config = dict(
    intermediate_size=2048,
    vocab_size=48838,
    hidden_act='swiglu',
    qk_norm=True,
    bias='none',
    init_std_o=0.0,
    init_std_up=0.0162,
    lr_mult_o=2.0,
    lr_mult_down=3.0,
    beta1=0.95,
    lr_head=0.00361,
    max_grad_norm=1.0,
    batch_tokens=65536,
    z_loss=0.0001,
    dataset='wikipedia_en',
)
Each number is 50 + 10 x the weight over its row's rms, rounded and kept within 0 to 99. Layers, rows and columns count from 0. The size before them is the row's rms in percent of the matrix's.

# layer 4 MLP down, 768x2048, rms 3.53e+04, rows 416-470, columns 1920-2047
103:39 36 55 56 42 50 48 62 49 47 48 47 42 48 50 61 55 44 57 46 53 49 36 41 54 34 25 34 62 56 54 38 53 46 26 47 45 44 62 60 59 34 65 53 52 67 43 62 32 42 65 49 37 43 55 53 52 55 51 33 70 52 48 51 48 57 31 68 54 44 60 67 27 53 42 46 54 30 44 34 43 48 69 38 43 44 56 60 47 38 44 68 51 52 53 51 63 64 40 53 49 54 43 56 48 43 45 49 38 52 55 29 29 49 44 58 47 62 43 42 45 36 47 55 59 37 51 32
101:43 33 57 43 51 55 60 33 42 44 45 54 64 51 49 40 53 33 50 52 41 47 53 51 48 44 71 53 22 48 37 50 42 54 44 44 40 60 39 64 60 41 48 34 44 60 55 37 57 48 57 41 45 39 63 29 52 35 53 51 42 61 41 41 63 52 58 56 30 64 38 46 45 50 59 48 49 46 43 47 55 39 51 36 37 62 48 66 52 45 39 51 46 52 39 60 45 52 43 55 59 55 48 47 47 52 51 36 47 44 39 61 68 67 61 47 52 59 50 33 49 43 42 51 40 52 50 73
101:54 51 41 41 70 48 66 44 56 45 62 63 62 40 58 48 56 59 30 51 68 63 63 60 56 39 58 46 69 44 56 45 52 52 42 45 45 55 43 44 53 51 36 51 54 50 41 27 59 51 62 51 51 66 69 49 45 61 44 50 52 48 52 47 27 61 38 51 42 56 54 21 48 63 26 40 56 60 40 51 49 61 47 41 26 59 67 52 53 55 55 54 57 59 30 55 63 46 46 52 50 54 51 60 50 68 38 50 44 38 49 55 58 61 38 53 47 46 42 41 60 48 41 41 83 48 45 43
101:33 58 39 64 51 59 66 49 46 63 57 54 62 49 52 54 42 56 51 42 43 47 56 33 48 54 47 62 33 57 41 36 55 57 54 61 57 57 44 56 54 51 46 49 54 50 44 58 52 55 41 47 46 48 52 56 38 48 44 38 40 65 50 37 56 41 52 39 46 47 44 43 45 44 31 35 54 45 35 60 53 67 61 53 54 40 67 59 33 39 57 43 36 31 54 37 51 27 72 59 38 74 28 36 53 43 43 44 66 43 49 52 36 55 65 42 55 40 59 70 50 56 56 31 49 47 49 24
103:53 53 65 35 50 47 58 30 44 47 42 61 44 53 44 29 44 55 33 47 32 53 56 53 29 47 46 60 51 54 58 39 58 55 48 48 56 69 52 54 50 48 67 65 59 48 38 42 55 55 43 37 54 61 44 60 68 50 62 18 43 56 39 57 60 58 58 57 49 68 46 67 48 40 42 34 34 62 47 53 52 64 34 68 58 52 55 43 60 53 45 49 67 69 60 37 48 55 47 70 49 57 67 27 60 46 52 43 38 43 46 54 33 44 52 63 46 43 34 43 63 42 39 38 54 54 58 62
098:56 46 52 44 40 49 69 62 45 44 54 59 58 56 62 30 58 50 57 50 48 43 40 53 53 40 37 27 53 58 53 55 41 66 55 79 40 41 47 51 48 54 36 61 49 50 43 52 52 58 55 38 43 58 60 64 47 44 31 53 50 50 56 54 57 49 60 59 47 42 58 52 73 55 51 34 52 56 52 46 48 55 64 43 57 75 74 55 57 44 53 62 49 44 50 46 50 35 64 47 55 48 45 66 55 47 51 50 42 53 47 58 46 58 37 59 37 31 37 55 58 44 44 55 71 64 50 44
098:46 54 41 55 57 41 60 52 44 52 42 45 58 51 49 39 37 50 32 43 53 55 47 33 57 37 52 56 47 37 62 33 42 51 62 58 46 38 55 59 52 41 45 53 63 34 42 40 56 57 68 42 54 42 58 59 47 45 44 44 45 54 42 36 45 76 62 46 58 67 39 58 44 54 62 66 27 51 53 47 65 48 45 60 27 47 40 66 35 54 48 49 59 50 57 63 46 49 45 63 62 56 60 46 33 30 55 52 44 60 60 49 53 47 47 17 65 58 58 43 42 38 43 52 49 65 49 49
100:38 46 44 41 35 43 44 50 34 48 37 53 63 48 39 35 48 62 64 54 47 48 66 48 63 61 49 65 53 58 57 46 51 56 38 63 45 44 47 53 47 55 56 42 53 48 55 60 51 49 43 36 55 34 39 50 51 38 46 28 40 55 39 48 50 41 62 60 55 46 50 49 51 30 20 48 61 31 56 41 42 58 70 41 57 41 54 60 48 45 44 51 36 50 56 48 50 45 48 45 51 57 65 45 52 39 56 50 42 43 60 30 42 55 39 45 67 36 36 34 66 60 45 42 49 38 43 43
096:54 44 55 28 53 64 48 57 39 59 69 51 39 39 47 52 41 41 55 58 30 44 65 54 66 58 57 47 51 52 30 44 55 53 49 61 63 47 37 50 51 46 59 24 31 58 46 47 62 53 47 32 51 57 42 67 30 35 44 39 70 40 49 56 32 41 45 58 49 49 47 69 45 34 40 62 62 46 45 54 41 39 47 42 59 54 51 65 52 54 65 39 72 68 50 65 43 56 73 45 61 42 45 49 47 59 45 56 59 56 46 59 54 42 38 46 69 39 45 42 63 54 66 56 42 50 66 43
098:50 38 60 64 72 57 59 54 32 48 53 52 34 44 51 36 30 60 62 50 33 53 57 59 46 48 39 44 56 43 39 63 52 69 59 34 50 55 49 46 36 58 54 43 50 62 48 30 49 71 58 67 48 38 47 70 60 51 46 43 30 63 37 65 29 62 65 37 52 60 45 41 40 51 66 41 54 48 61 39 48 50 57 22 28 55 44 50 51 44 37 57 40 34 52 24 76 50 40 32 54 41 54 57 51 48 57 31 49 56 36 63 49 53 45 57 52 52 52 67 49 46 38 62 57 50 45 41
100:56 43 53 41 42 61 42 42 53 44 41 33 47 37 44 30 36 49 60 57 40 59 42 65 40 39 53 43 35 42 54 52 60 60 28 51 36 54 58 66 56 58 42 53 62 39 49 59 46 67 53 45 53 51 54 66 50 57 48 50 51 53 56 39 51 44 51 48 35 45 57 35 72 42 42 58 81 51 68 48 42 54 69 39 46 40 46 27 64 59 55 39 33 49 50 46 62 60 50 66 62 54 40 54 57 49 48 29 56 57 55 64 49 44 50 59 35 61 54 53 67 42 45 62 46 43 58 44
101:46 49 49 39 45 56 28 47 54 45 59 62 66 59 63 67 44 33 56 45 42 74 40 46 43 57 51 32 57 57 48 48 52 36 56 69 20 40 49 41 63 50 43 58 53 52 43 50 46 41 51 38 55 39 59 34 43 55 32 58 46 29 37 50 57 33 56 44 66 20 46 40 56 49 35 55 61 51 53 35 50 69 63 52 46 65 34 38 43 45 28 51 52 45 51 60 44 61 57 42 42 65 45 44 49 53 50 45 54 47 42 60 60 31 65 44 43 68 63 38 54 44 60 57 34 49 49 46
100:57 58 59 45 48 56 39 44 33 62 43 60 39 42 54 59 41 53 62 61 43 42 44 54 23 49 51 53 49 41 55 52 57 50 36 46 42 44 57 54 62 66 59 47 53 58 43 58 49 38 36 45 45 47 51 51 47 58 59 58 51 44 50 53 51 44 64 69 52 51 43 30 46 53 41 34 60 59 48 61 36 39 47 27 53 51 38 50 46 55 48 61 73 50 52 51 58 58 58 45 54 58 60 30 61 29 49 51 61 48 47 66 50 40 51 49 62 61 59 54 36 48 33 49 53 56 46 43
102:57 24 62 52 59 47 57 70 59 43 63 55 37 72 60 50 43 47 48 66 61 54 54 48 56 46 52 51 55 63 57 45 44 49 52 60 58 45 58 35 18 58 66 66 60 40 55 64 38 39 59 42 47 53 43 42 52 48 53 56 45 58 53 57 34 42 41 74 46 44 58 50 48 71 62 77 43 45 39 59 59 40 60 45 51 57 68 57 48 58 51 49 61 48 26 59 39 40 48 40 39 42 33 57 54 41 45 52 50 48 62 53 73 50 54 45 67 62 45 62 39 52 34 67 48 45 55 41
101:41 47 45 48 46 62 48 51 50 53 38 68 47 49 47 57 51 44 44 42 65 36 51 48 64 53 33 43 59 63 64 68 55 48 77 46 48 55 48 47 59 38 45 57 36 36 42 53 65 49 47 49 61 52 44 45 52 40 42 43 43 46 52 40 40 59 43 38 68 52 27 50 54 59 62 58 62 49 56 36 37 61 29 55 45 54 55 31 55 72 38 39 55 39 37 50 35 59 59 48 41 61 61 63 50 46 55 52 47 35 58 59 39 52 24 43 54 43 53 52 41 54 40 45 53 61 57 36
099:61 56 34 56 65 42 70 61 62 62 33 52 37 43 44 57 24 57 69 64 52 30 49 37 42 53 59 44 69 53 30 44 44 43 36 38 55 55 74 38 45 44 50 69 32 44 60 44 53 67 41 55 54 42 65 57 44 53 44 54 46 36 53 44 37 56 61 57 34 60 27 42 37 55 54 37 38 34 43 47 56 48 33 52 42 44 44 68 60 37 53 50 52 50 56 43 57 57 59 52 51 35 78 48 51 61 51 51 56 59 51 50 58 56 46 39 62 55 59 37 52 46 52 64 38 35 53 48
097:53 52 48 48 43 61 42 37 59 54 32 55 53 49 31 61 55 74 48 41 61 45 53 52 50 50 50 47 47 50 77 53 48 66 45 48 67 28 54 45 49 43 67 48 58 42 43 44 38 51 60 59 48 47 56 48 51 63 61 52 54 68 53 33 48 60 63 59 49 66 48 65 38 61 48 60 74 54 47 42 48 50 45 48 67 45 54 50 56 62 49 42 51 47 39 41 63 57 54 42 48 44 46 34 36 73 43 46 74 55 38 35 27 58 47 37 44 42 50 51 48 57 42 42 49 57 44 55
100:50 53 53 43 44 58 36 53 31 39 45 52 68 66 48 47 49 47 47 54 46 53 42 66 38 33 44 62 59 45 63 39 47 51 77 40 38 47 38 41 33 89 58 46 31 39 54 38 75 60 48 39 53 48 52 63 59 43 50 52 59 59 47 45 53 76 48 50 53 60 49 48 43 56 69 47 56 55 43 47 59 46 47 54 86 55 49 59 41 54 49 46 55 50 52 38 47 59 53 38 54 45 60 46 48 53 40 61 52 41 24 63 65 39 37 34 57 63 60 66 53 49 44 39 44 38 44 55
101:60 56 55 54 47 55 64 52 72 36 48 62 42 50 48 56 41 57 28 49 45 42 45 52 52 36 55 46 42 57 46 38 46 43 48 48 54 55 40 36 49 50 42 70 53 61 38 56 55 44 49 53 47 46 43 62 58 51 60 48 31 56 54 67 66 37 35 61 44 61 37 46 29 36 58 47 46 68 54 55 52 55 53 58 48 26 62 57 44 42 47 56 57 77 48 56 44 49 56 56 41 46 46 53 47 56 34 54 48 47 56 65 41 43 69 48 59 38 59 51 51 45 45 47 48 46 35 47
102:46 53 45 72 42 52 56 72 61 45 50 57 41 37 44 62 50 40 45 56 52 46 38 35 67 43 38 45 50 33 58 46 37 60 58 42 62 54 63 31 53 46 51 41 48 38 40 56 41 66 47 53 57 38 49 67 39 35 64 57 45 69 54 58 57 51 50 46 43 57 53 35 38 33 41 68 57 37 53 42 45 36 48 40 58 56 53 29 56 55 37 50 43 35 61 45 33 39 48 42 49 40 53 68 51 59 42 49 45 48 62 44 60 55 64 59 41 59 26 61 60 46 57 47 56 35 55 59
101:30 41 53 58 41 34 48 56 50 61 35 60 54 50 57 42 45 47 53 45 45 43 61 54 47 37 54 53 56 33 54 39 55 39 54 55 52 61 40 50 60 45 45 37 64 45 34 38 47 44 39 44 27 55 65 57 49 62 47 64 31 54 47 53 36 43 51 50 50 59 55 53 48 56 51 47 54 63 50 43 62 37 30 51 44 54 36 50 41 59 39 50 56 43 24 57 60 70 51 21 46 38 48 54 56 53 45 62 47 65 34 49 50 46 27 59 61 55 49 45 53 51 35 44 59 41 67 58
100:52 71 43 42 70 44 63 48 68 50 35 47 52 50 52 48 56 41 56 50 49 58 53 47 44 67 51 53 49 63 62 37 44 51 49 57 48 51 47 64 37 56 51 53 50 62 46 59 56 55 49 63 55 50 46 34 39 53 46 49 40 53 35 44 55 49 40 58 65 53 49 54 45 44 51 52 64 53 49 39 54 48 28 54 49 61 53 51 66 61 69 44 42 59 59 56 55 38 45 73 53 69 43 55 36 42 45 51 48 44 52 53 50 36 25 43 51 55 54 52 49 51 68 46 35 59 39 49
100:67 43 40 39 47 47 50 43 63 65 49 59 59 31 55 65 34 57 44 54 52 64 32 50 52 25 46 51 54 47 46 49 65 47 36 48 39 61 49 52 45 50 30 70 48 46 42 51 48 58 53 55 51 61 57 43 67 49 46 46 54 35 60 39 57 43 41 69 50 55 58 55 41 42 46 35 39 84 41 46 54 42 66 53 20 36 41 50 44 59 45 45 47 49 48 35 53 58 37 63 60 52 39 49 21 51 63 41 31 47 56 43 44 48 42 35 43 61 48 61 49 59 56 41 59 56 45 45
100:61 69 44 43 48 60 79 60 47 47 55 55 51 40 65 55 64 44 47 61 45 37 43 41 45 52 66 42 39 57 55 74 56 31 48 42 51 45 51 55 55 49 59 27 44 60 62 56 49 51 67 36 34 64 62 52 46 60 46 46 38 62 61 50 49 41 53 69 52 42 53 41 43 31 47 48 60 53 52 71 54 61 34 47 45 66 51 58 47 37 32 46 64 60 51 35 51 33 46 50 50 54 46 49 57 53 55 32 54 47 57 71 70 48 47 48 42 53 47 47 58 59 53 26 41 62 49 47
097:48 42 31 53 50 40 50 48 51 44 48 25 51 55 61 59 41 40 69 40 52 48 45 64 67 64 43 51 61 50 54 37 37 55 52 48 47 40 59 48 44 56 58 37 63 34 44 64 32 41 36 49 40 64 44 47 53 49 47 49 60 64 42 60 45 35 66 39 55 51 53 57 46 55 44 39 47 63 41 56 62 44 50 59 46 41 62 52 50 38 38 60 42 59 59 50 52 57 31 51 48 44 26 58 51 51 42 60 46 46 35 56 57 50 44 54 49 44 28 23 51 44 50 48 53 41 43 38
098:59 49 48 41 62 42 68 54 47 53 48 37 61 48 52 51 37 50 36 36 49 42 30 49 47 40 43 66 38 45 59 41 27 51 51 37 37 63 44 67 46 70 41 39 55 44 51 39 51 58 53 40 52 44 65 64 52 55 54 53 45 46 42 31 45 55 26 50 60 49 39 37 49 43 58 55 45 51 60 49 50 40 51 34 47 50 46 36 49 59 43 58 44 63 44 52 36 64 45 38 55 56 45 46 38 53 64 55 50 37 43 36 58 61 52 37 73 50 36 50 55 55 46 44 64 46 43 32
100:58 43 35 66 52 32 59 57 55 49 45 57 61 47 60 60 54 59 61 57 56 49 44 48 54 59 52 52 76 46 51 53 65 49 49 47 52 49 54 34 55 48 44 53 87 58 38 30 37 55 74 56 39 59 56 44 46 53 75 59 58 45 66 61 59 48 41 38 52 40 50 49 38 49 43 34 46 65 73 47 58 40 48 36 57 57 46 60 30 40 54 49 39 46 53 31 54 63 62 53 57 49 56 60 39 54 50 55 73 45 39 34 43 39 45 46 47 38 42 62 43 49 57 51 52 74 48 37
100:49 44 37 68 38 65 42 54 63 57 42 48 46 44 41 77 68 56 61 35 35 39 37 40 47 61 28 67 51 38 51 39 50 42 54 54 42 43 65 57 48 58 64 67 37 62 51 30 33 66 60 59 74 29 59 56 56 63 48 47 47 55 43 51 67 63 50 50 52 46 68 51 53 45 71 51 55 44 57 43 48 52 50 54 45 59 53 47 42 44 36 67 62 54 40 35 49 56 54 51 47 34 57 71 42 55 46 56 57 47 58 52 52 51 42 46 48 41 37 58 31 58 50 50 60 53 45 60
099:58 62 53 46 59 62 61 35 49 42 48 58 48 52 60 44 58 57 46 51 58 31 40 51 31 56 56 51 45 46 70 44 41 67 53 59 68 64 52 39 37 64 69 48 54 60 27 73 52 47 54 53 48 52 61 48 54 48 65 48 50 70 42 61 36 60 54 69 53 65 35 51 54 41 38 59 61 31 50 28 39 48 47 59 29 40 52 57 47 41 57 46 47 43 34 33 38 46 53 68 62 62 49 35 40 32 56 57 37 54 34 49 48 44 67 37 60 41 30 55 56 54 59 59 57 64 52 32
099:55 45 61 56 50 54 58 50 57 40 54 37 48 55 50 54 58 42 49 54 55 28 42 48 40 56 50 56 41 44 31 57 66 39 47 64 39 46 49 55 48 61 34 60 45 52 43 52 52 49 38 43 57 39 59 61 53 59 34 52 68 59 54 51 45 67 57 59 51 56 46 48 53 53 49 50 49 58 33 64 24 60 46 45 43 59 43 34 28 42 51 38 36 40 48 55 61 51 59 56 34 43 44 53 55 58 37 40 36 34 45 49 54 28 40 54 43 60 43 54 39 40 42 54 43 61 51 60
102:51 56 36 37 36 41 58 37 48 33 65 29 49 54 69 60 41 49 65 55 67 39 49 49 43 55 69 51 50 48 32 75 35 42 48 39 38 44 50 51 70 42 32 59 71 49 20 50 42 39 64 40 35 59 50 46 57 46 60 45 64 58 39 40 55 54 60 63 50 53 59 42 58 41 62 57 68 29 52 55 56 51 47 53 53 63 55 33 50 56 39 34 63 68 56 50 49 53 24 46 59 45 37 61 34 52 58 73 42 45 50 64 42 51 56 47 45 46 53 47 44 49 65 38 23 62 37 50
098:37 50 65 51 48 49 45 43 51 62 43 58 55 36 41 51 45 46 55 71 58 42 54 39 33 61 55 44 52 40 42 51 57 43 50 58 63 39 38 55 55 53 61 40 66 50 44 44 45 57 46 48 53 49 51 45 49 70 59 64 54 34 56 41 68 56 64 36 48 46 48 47 43 51 34 46 56 55 35 45 50 67 53 55 42 45 53 50 44 54 51 53 28 58 60 59 48 44 54 41 44 42 54 57 53 40 57 62 40 36 48 46 41 49 45 47 55 72 48 28 58 39 40 52 54 51 58 41
099:59 41 41 53 50 35 55 55 48 52 52 60 65 58 48 52 36 43 52 39 55 42 41 50 57 62 43 59 49 45 62 37 45 39 40 59 45 53 53 48 54 48 42 57 43 47 45 29 50 36 50 67 35 46 53 56 50 47 37 43 50 60 52 40 60 53 35 47 57 40 52 51 51 66 54 43 59 57 43 45 48 50 33 54 33 52 36 53 58 40 51 45 66 56 54 64 55 51 42 51 55 51 65 46 66 42 32 58 43 51 50 48 59 59 52 39 53 54 37 33 31 62 55 47 53 46 30 45
097:42 51 51 57 52 35 49 52 40 36 42 60 56 35 55 82 52 54 78 52 46 23 38 50 80 52 54 56 45 36 48 58 37 58 64 54 43 45 38 46 34 57 61 53 50 49 63 58 50 75 41 39 39 46 35 50 56 44 41 45 65 36 45 60 41 37 56 59 53 50 55 52 56 40 41 48 61 41 60 54 30 63 63 42 47 56 59 55 56 40 42 57 45 46 53 49 45 46 54 38 50 53 48 59 54 51 48 56 55 49 70 51 52 46 59 42 53 50 53 40 38 50 44 51 49 44 54 74
097:30 39 63 62 41 58 58 44 47 43 56 42 52 47 57 65 41 49 59 56 42 55 59 48 50 54 48 40 57 41 41 63 69 49 46 46 36 64 54 71 68 46 45 48 33 33 64 22 58 51 22 55 58 68 50 68 52 53 42 40 53 33 56 54 35 42 47 45 67 28 55 62 53 41 44 53 61 59 55 45 59 62 62 28 38 39 45 49 36 51 41 63 56 49 57 46 46 29 45 57 56 46 65 66 34 57 44 55 41 53 30 42 43 38 54 47 67 48 35 66 35 63 73 59 49 58 62 61
100:33 63 27 48 25 39 37 53 45 42 61 55 58 65 54 39 49 40 42 56 53 58 58 51 41 58 40 47 45 37 42 39 43 59 38 49 34 49 48 49 35 50 38 52 49 44 65 41 55 50 54 66 44 53 44 48 33 49 62 41 68 64 34 41 55 63 40 50 59 47 42 65 51 50 48 57 48 52 56 47 55 62 61 51 41 44 53 56 57 38 62 49 63 45 36 55 47 56 59 41 41 54 60 40 49 36 48 40 63 38 33 46 52 64 32 52 53 53 42 43 34 53 64 51 66 41 64 50
100:57 64 53 53 56 65 57 47 36 39 47 40 51 53 46 61 45 72 47 47 34 46 40 40 54 39 62 34 46 55 40 66 40 33 49 30 44 47 67 35 61 41 43 71 67 52 45 61 67 53 55 45 53 49 64 55 62 47 55 48 50 53 53 51 41 31 58 27 46 55 63 54 61 52 59 35 53 46 65 51 63 72 56 32 66 34 55 49 52 54 52 36 54 36 52 54 35 63 35 42 55 62 33 51 54 50 34 56 36 48 63 56 62 47 59 60 38 55 29 50 48 52 55 38 36 63 32 39
097:45 56 29 41 55 33 41 38 54 30 51 63 48 36 48 51 67 32 53 30 60 45 66 48 35 48 49 23 62 53 50 40 63 49 48 60 54 39 44 36 62 65 44 51 61 38 39 60 43 45 46 42 58 50 44 47 38 49 55 55 48 44 37 45 59 21 51 46 53 43 37 46 43 53 65 63 57 58 57 54 39 54 56 30 77 55 37 38 58 46 75 40 36 47 41 66 60 35 55 40 47 80 47 65 55 54 41 59 47 59 39 28 52 43 48 49 56 51 77 40 49 46 50 49 54 32 49 55
099:66 49 48 57 62 48 51 51 33 52 63 55 42 52 52 39 36 39 74 46 51 58 53 48 52 58 48 51 55 54 57 62 50 54 50 44 40 29 41 50 40 72 35 47 43 47 54 55 49 59 40 50 56 54 38 60 66 63 42 52 40 54 43 52 38 54 62 40 51 51 49 48 59 58 43 59 48 49 55 38 37 46 56 53 42 52 38 50 59 52 59 38 38 34 40 60 45 53 32 52 41 49 41 49 65 64 27 29 55 44 56 48 46 30 52 38 57 51 55 47 64 54 55 52 54 63 64 57
101:58 40 58 20 52 59 62 35 31 58 56 39 44 51 47 42 50 48 46 58 54 52 48 54 63 47 42 65 52 42 59 47 58 46 57 50 46 65 60 52 44 46 56 63 50 44 30 53 47 32 41 57 38 43 65 35 55 47 70 53 53 51 44 35 51 50 60 68 52 31 42 57 59 41 58 41 57 50 60 61 45 39 50 42 43 56 54 49 30 42 43 62 47 49 57 55 60 27 63 50 43 48 54 50 52 44 57 50 52 65 57 56 39 55 46 58 52 39 46 45 70 44 46 52 47 50 21 39
100:46 61 61 46 45 52 48 48 32 58 66 45 40 49 49 38 56 48 45 47 43 40 74 48 50 33 45 59 47 41 40 43 41 62 43 41 46 49 72 50 43 38 40 45 37 61 43 59 43 37 47 57 58 50 54 53 58 64 59 42 50 50 33 34 56 68 56 60 60 34 57 50 44 38 34 52 46 41 59 46 49 44 52 37 50 40 54 49 46 44 49 49 52 46 61 35 47 31 44 45 48 56 44 58 38 48 44 59 49 75 54 58 55 73 67 44 34 62 50 53 34 49 50 52 40 59 27 45
099:50 36 46 61 58 36 52 33 52 40 44 37 49 46 48 50 63 54 48 58 64 45 57 67 47 56 66 62 43 43 50 37 53 51 48 45 45 47 59 57 36 38 47 54 62 47 56 71 58 50 46 62 33 35 52 57 63 59 49 59 42 49 35 49 51 46 56 55 49 69 39 38 63 39 43 52 56 49 43 34 44 46 49 48 48 43 41 64 46 46 54 45 55 44 50 52 42 35 57 52 40 62 45 56 69 52 51 49 47 50 61 58 50 34 62 49 52 26 36 48 38 45 51 56 60 57 47 48
101:79 44 65 72 48 44 37 52 51 41 49 65 53 45 50 49 64 58 52 44 34 63 71 60 44 48 78 32 48 51 49 38 54 34 63 43 37 66 48 50 50 42 32 34 54 59 48 40 50 39 47 38 53 48 52 48 66 49 45 52 35 66 47 33 56 52 51 59 60 49 50 54 78 55 56 39 44 47 43 57 48 62 58 46 64 65 60 40 51 55 64 31 59 55 51 46 54 43 65 49 62 52 64 46 46 54 66 56 49 40 55 76 51 53 55 39 48 62 51 36 54 50 68 47 30 31 42 46
101:53 38 39 48 72 49 54 42 35 61 25 52 54 37 60 45 44 53 41 43 60 48 35 40 39 50 55 54 56 49 49 41 42 49 52 67 65 47 53 39 64 55 58 47 73 52 40 53 38 48 40 50 54 42 44 51 66 48 55 43 44 35 43 45 40 30 68 52 58 51 40 58 52 46 57 55 66 63 38 62 59 43 37 54 67 76 40 44 42 48 41 55 38 55 46 41 46 50 55 61 52 67 52 61 48 35 59 55 46 58 38 57 50 51 43 73 61 40 40 49 50 41 56 44 50 59 44 59
101:69 39 47 51 52 56 54 60 48 40 35 32 45 52 58 53 50 46 55 36 54 57 37 51 55 39 34 65 47 62 50 46 49 53 51 32 42 40 38 44 38 68 57 28 65 19 46 35 41 66 50 64 54 56 61 50 42 32 44 58 54 70 57 52 50 61 48 60 64 41 46 52 30 46 48 28 39 66 50 53 35 55 51 62 58 69 45 61 49 50 55 57 44 41 41 57 26 53 54 49 51 59 54 48 41 40 55 47 36 52 41 46 65 46 73 27 49 44 42 45 47 53 57 47 51 50 69 32
102:66 56 49 60 59 43 69 51 65 36 34 65 56 34 39 48 22 49 43 49 62 64 46 43 56 30 53 47 59 51 44 53 62 49 45 55 66 74 40 60 48 48 62 25 54 43 44 49 37 54 56 34 49 55 47 77 48 46 42 35 45 55 39 64 53 42 49 45 42 40 42 52 63 71 50 47 48 39 54 49 57 62 58 49 49 50 64 37 62 35 55 66 39 46 37 51 30 42 58 38 54 42 51 29 46 52 31 47 43 47 67 53 49 61 64 45 45 39 64 30 35 51 43 46 49 50 52 59
100:53 35 48 38 50 46 52 40 71 54 47 36 56 52 60 47 61 64 56 61 45 55 48 34 53 47 54 63 48 51 52 40 49 50 44 56 61 51 53 44 46 64 40 52 50 45 37 49 37 51 41 45 49 42 46 47 51 38 54 45 63 54 66 48 47 55 58 52 70 50 57 35 45 52 39 58 44 50 51 52 70 37 42 70 53 57 46 45 56 59 46 50 65 46 55 64 39 59 36 50 48 58 44 54 56 59 38 59 31 51 67 49 44 53 46 73 42 45 76 59 56 45 52 61 53 37 48 55
099:54 44 63 38 36 46 40 54 50 51 41 61 48 47 59 70 45 59 42 48 47 48 45 41 64 53 56 56 53 57 40 38 52 66 52 35 63 54 49 40 48 54 71 52 51 44 46 56 50 55 42 45 63 47 52 41 46 42 39 49 48 38 50 54 54 66 52 52 46 49 44 62 63 54 56 46 54 44 55 54 53 64 64 44 54 48 44 58 41 34 53 49 52 44 64 49 51 51 81 65 51 66 56 46 70 43 46 50 42 47 37 48 42 32 59 58 55 66 37 38 61 48 58 54 36 36 59 41
101:42 62 43 44 45 54 40 43 41 55 52 33 46 46 39 64 36 65 65 46 53 44 48 55 47 50 73 59 50 49 52 51 51 64 53 50 55 28 61 46 37 65 56 34 35 49 44 45 55 41 51 48 58 53 51 48 46 49 47 34 45 53 45 61 56 52 54 60 41 52 71 49 76 43 56 52 42 51 55 34 61 56 48 74 55 37 47 57 47 37 52 69 72 37 44 42 50 65 62 57 45 46 51 44 64 55 55 47 49 49 30 51 50 29 82 65 53 55 54 60 39 67 44 48 66 47 49 36
098:50 40 67 37 54 63 48 41 46 51 50 61 48 53 48 46 42 51 46 47 17 55 54 61 49 45 35 54 52 48 51 46 55 60 45 57 45 32 53 57 43 49 46 59 47 36 42 58 33 48 51 43 49 54 49 48 65 46 78 50 57 59 42 56 44 53 55 54 56 47 54 69 52 45 45 57 38 50 60 58 40 38 36 37 36 56 33 57 51 49 49 29 49 47 44 43 51 36 63 40 39 47 43 60 61 44 54 43 40 60 59 58 60 49 62 38 69 33 51 59 73 34 59 48 52 53 60 44
102:46 61 68 51 72 37 64 48 60 57 43 59 45 53 32 51 51 51 54 51 60 50 33 55 57 54 57 48 55 50 53 40 37 47 61 75 66 34 52 42 44 58 59 36 55 57 48 68 60 50 51 53 31 50 55 54 63 41 48 28 34 54 38 53 59 44 56 53 53 57 62 38 58 47 41 53 67 42 49 48 27 60 66 62 39 60 66 56 53 45 43 43 51 40 32 34 55 45 60 65 49 50 73 53 47 69 43 37 51 47 59 47 50 55 26 45 48 55 40 60 54 49 49 51 36 32 30 55
098:53 46 49 53 51 49 50 55 54 41 54 55 26 44 76 45 39 40 77 51 39 69 47 47 52 42 36 68 57 35 41 64 69 36 54 54 60 45 46 51 42 44 38 49 40 35 37 48 53 57 47 61 47 32 54 28 75 68 34 52 29 59 59 39 43 44 61 47 54 48 54 42 57 71 57 35 45 44 50 45 54 56 39 42 52 61 64 55 59 39 44 38 48 60 51 45 41 50 51 46 58 62 56 38 49 51 46 32 32 52 58 54 61 64 41 50 42 26 55 39 63 42 35 59 49 67 49 46
096:59 49 48 45 52 78 63 58 49 38 33 64 41 55 55 54 36 49 45 60 39 43 59 45 59 46 26 45 51 71 43 54 40 37 50 41 45 50 41 59 49 54 42 68 49 44 65 46 46 57 46 54 46 49 56 33 59 49 71 52 38 36 45 48 43 43 56 56 54 43 48 61 56 44 41 46 67 60 46 38 46 60 56 19 36 42 47 47 35 46 41 54 43 50 49 68 53 57 49 43 28 48 35 50 56 40 71 55 46 55 53 53 53 43 47 29 26 59 39 61 31 64 58 61 66 54 45 58
101:55 55 49 43 56 63 27 45 69 40 62 54 65 55 54 47 51 47 43 61 53 45 59 59 23 54 25 54 66 48 50 41 44 46 65 39 42 56 58 67 61 40 53 52 57 51 25 65 51 47 59 41 51 55 41 48 66 50 50 34 51 42 62 56 48 47 42 65 37 45 54 51 53 60 42 67 66 53 47 57 57 43 56 60 49 48 51 49 58 38 49 30 44 49 59 36 51 65 55 56 44 38 41 67 68 34 47 39 34 57 66 46 71 55 56 58 46 40 54 72 50 52 49 48 39 66 51 52
101:28 70 73 59 56 56 48 37 31 42 56 53 59 42 53 52 51 55 64 54 72 48 39 52 46 53 58 49 56 35 34 53 55 54 40 46 40 42 53 61 40 40 41 60 34 47 63 49 57 54 47 53 48 65 59 43 54 61 56 52 54 59 50 51 60 47 54 44 48 56 55 53 53 51 47 41 48 37 43 51 57 48 52 47 40 63 56 53 62 58 56 47 52 39 53 30 50 48 40 41 53 43 51 45 46 44 53 41 56 44 38 47 36 42 45 43 46 55 49 58 53 75 40 54 41 54 62 48